Part of a small language model's weights.
Architecture: RMSNorm before each block, rotary positions, no biases in attention or MLP, untied embeddings, capped logits.
Each number is 128 + 32 x the weight over its row's rms, rounded and kept within 0 to 255. Layers, rows and columns count from 0. Numbers have three digits each. The size before them is the row's rms in percent of the matrix's.

# up: layer 8 MLP up, 704x256, rms 0.0674, rows 3-9, columns 0-127
# down: layer 8 MLP down (transposed), 704x256, rms 0.0655, rows 3-9, columns 0-127
# gate: layer 8 MLP gate, 704x256, rms 0.071, rows 4-10, columns 0-127
up3 103:108161145148066206077191151099081130125090102151146175126151150138141119123165132192126113125161169064102137111132107042133144172148091121108086181106122111155126157068074059118131122135100146059136143122133107203122122083116088100128137123128073144082135125117169196155142139165130163139148177129175135144115125126174113154143090135111182107123126077091143116129091122153133090095102
down3 104:134163153143098137094111076084046109170164172137094139111110143137116091143144137063142099129136111136076120169161184099131137132146163074180082106080122159106127079127193105117125104171104113143143121128159106090131157130114166124127120109169136080131138195067064124095123147116139190146123100165099146124144088151176101146150166165113069137125168133144154089142085203132129110138165
gate4 106:120117110148068126110129110182157152117123113138110113084105123119115200072098135115089122146204111103125117139121123036071177169154102100135115162139160144090149113150166047101146087182069075101156093147229118110087158190162124162134154143117121160140151158119162088128136154115136136085138142161138133095126185095098154107104121169155115097133161115105120153092158109122126125149105
up4 104:178145164173122060082112103077151112120109166120121060133110135120114140102129114108201115121161093094095143119109059142136124129192103136128147192128166094094129098160125137141138138118112140116109128144136127095134092121151130158182143129114131141125093170128082153164187146088110149071197098109141161102135164144120131144096099135180113151179143135154141071133115152137079051113123
down4 109:197114130131147083153066105199098129157078131102122147130194083068121186093128161122099120118143168137077139127076102128188112156118143137127132107086082202159123149124120094144099060121118222110109192155103206130130155081170119101168130100093149081156119120103110133141148132105146162150139132171112149095122134108160118127095151163202126128159173126139111129113097098103124091079154
gate5 094:093110076113145127175160157164172081142126137091078086141116109096221139108120125171243143095128155136141177122092115094109117115091104152092104116164132138131117124114101155165131138098151125110106108079114134099145126160064121176161113083117162121066124103100111107085152152115175124136128159139133137147066143048100180188108051121153147138161155185149145122130146071104109129119082
up5 097:188161131109123121172136161136179113137122147092139114131074109165160155095144097164101144098090128150187157149117095051106088154108124103138105128112099117165147101162191119126093084114126135114115119129107200106122075132111169122163126095101164099129119122106159101125137129118168059129167159167116137115173080162193148148128136146099110104085153148093119080168122121151124158099181
down5 098:122056141073092123059147081076147111091101134129101075125176131159153099151120108090112118083147117162141125092103123138121096109150074186159145137052158124142140108111139115096126206144125182164108111125148131185156134128152109114146143076162119133175174112167167056109089115093155130096092104061152138080109149117170169156088119167121107152116134118120142171093107102112101138139138
gate6 096:113218110101153094113133093028126088106096143109153095156136136137104172116128112150192186147146192188126141138131150125097152090168114093112097138164118104075151097153076101088083116146095097085140142110131133145113129111148096128124147139111146083119149169126122127112099137125106111085127141117112107134101198148141141096102169178117124127096056167081150125147142176095149179154070
up6 095:090171131122133149089119123086080110147121148116151105126128112255216067124095097148142153126163115171110099096182150100131112124156144114112115093139144114083140058152112098087149098141130131139146177094147139172129140095105080132128248125114137148190157161153093107145091127132109152099115129100160127061082177098155158129093145153151092087096100121060074124075131185095132147148089
down6 100:112094116118140143129126118127130166095123186147112126109163065110122094132119093122145149144125139081137090126149120112165113142105155147106086149136121153182125124150123149122170169103130094110099160126141149084115144108123130100112146167137151132130159149103123126106111098129094144099142110111129109112108158095137133076123127093146099164113157128086143099141134127127093126137107
gate7 097:113164090153132169078092144129137091057080099064118122158183158214118139143110157120158122071155117152126171161134094128109120120105107106130162122100103171143132134152178107120114154106117138045114149115181138129120075112192143100196112117095200102110132080151127104122089114106068231124059123114169097096153115114125164101130102168154198120138173150094178126175103162144118105119160
up7 097:140131102144083146182141083135167126123134176118036095160126107143118163108126086103087115103114101133144104165125064175148146152168180124103112176108163153118119090162092141180106091111087093128109176136181124177098119155122147109132106110226159180144191114131147121164127128108104127086111123104180116122058156133110112091097120132187117124174144073107145134122160172132155133131099
down7 099:151133148174182103119164106119113104083121136129142088103160111118157153084163150126113143109133132106080139109191134116148082129113075102123084159101074175127151148121114100130102090182130130129151139142116173169114091130034139109148119157107100139114120165220088121123125147127038166150125139077184112127131099174133155196144075131148149076135099112145119162152142105107141140133167
gate8 103:183154114157101163072111118134178168161108130168077189116138173130115096121170124169117119138113210102165141062143146107091118111158115085129104130140164133136107098150073097117101133171110121155134143109132100090121168136132106127056092134207087147123046138132133147106156176133144157166157133175128175154112118169114150158151096172101107113134131137133159084144161170130119143086172
up8 103:150109104149151123122114130111133138163122164154096151135111127128123109070127140136127164063089170130096128129094136173124080168165134163170093062120122131158159121131133180065072056113112130116115134117136086117135145115110117130109176149113123138127156115136119129144158122131204077178179122143159081132130137101152126087143183151103149138211097085084118129126111090057143142132109
down8 105:139116067105175151110115132127151152132157221133114146126129151163097124099203101159130135158187123110145187084122125142178122093113135142089128158093156111114120133114144089058071078174175070082106127202181119198111117121156155137170097160144140116131128094136146118139066119165132109160126108134118159095137136111083181168181129110119130074110138099133145129112129129148125116077136
gate9 104:205116091162099129135073141135182125088158152121079084118140156135106066092107109159137155141126109090118121093131182164148092115183123145141166116156161096156136141172116134138123112160137141137186139104136122083188102139088113125131151122116105198128161101080123096145152175160145103050150141119105173128109129141087116154101146160164134181111104151076120085170165152106106133168216
up9 101:141134153091149116168170124124161176118128090192110152118068106118125105124061136094087153103084105171093136120120115099168136145130139179166095058097126088070138127120131135144182135085146150147108179178169101139123120083160127196186098118116092135147154097105124087156146112104089070113130146106069088122135071112199133108099091102155159130143096117136128149132068139108132135115133
down9 104:094096094129131162137096130138142099138180157132118173079166131116192087116114205144170104153147134131175090046158166154123135162114141120114129181141186051145221144112104149101175144147100112135101111127096154121068105187152118122128107156108154132121097108142118111089104197116177110127133110181124175118121154149173125140136097172119167126156130132129123148107143095135142126183120
gate10 102:157157138171115161104142131148140093163093130106203186106172132127075093118143160133092174164132131108073129137048166058117150171174087138058177145145104084116193132122137083138121083138147145138144138081178172076124126166100101124095199137142085106135131094113148087162135192172139140120196151118180116101078127157133102175096106172154083094131101116118101100104151072205140131122129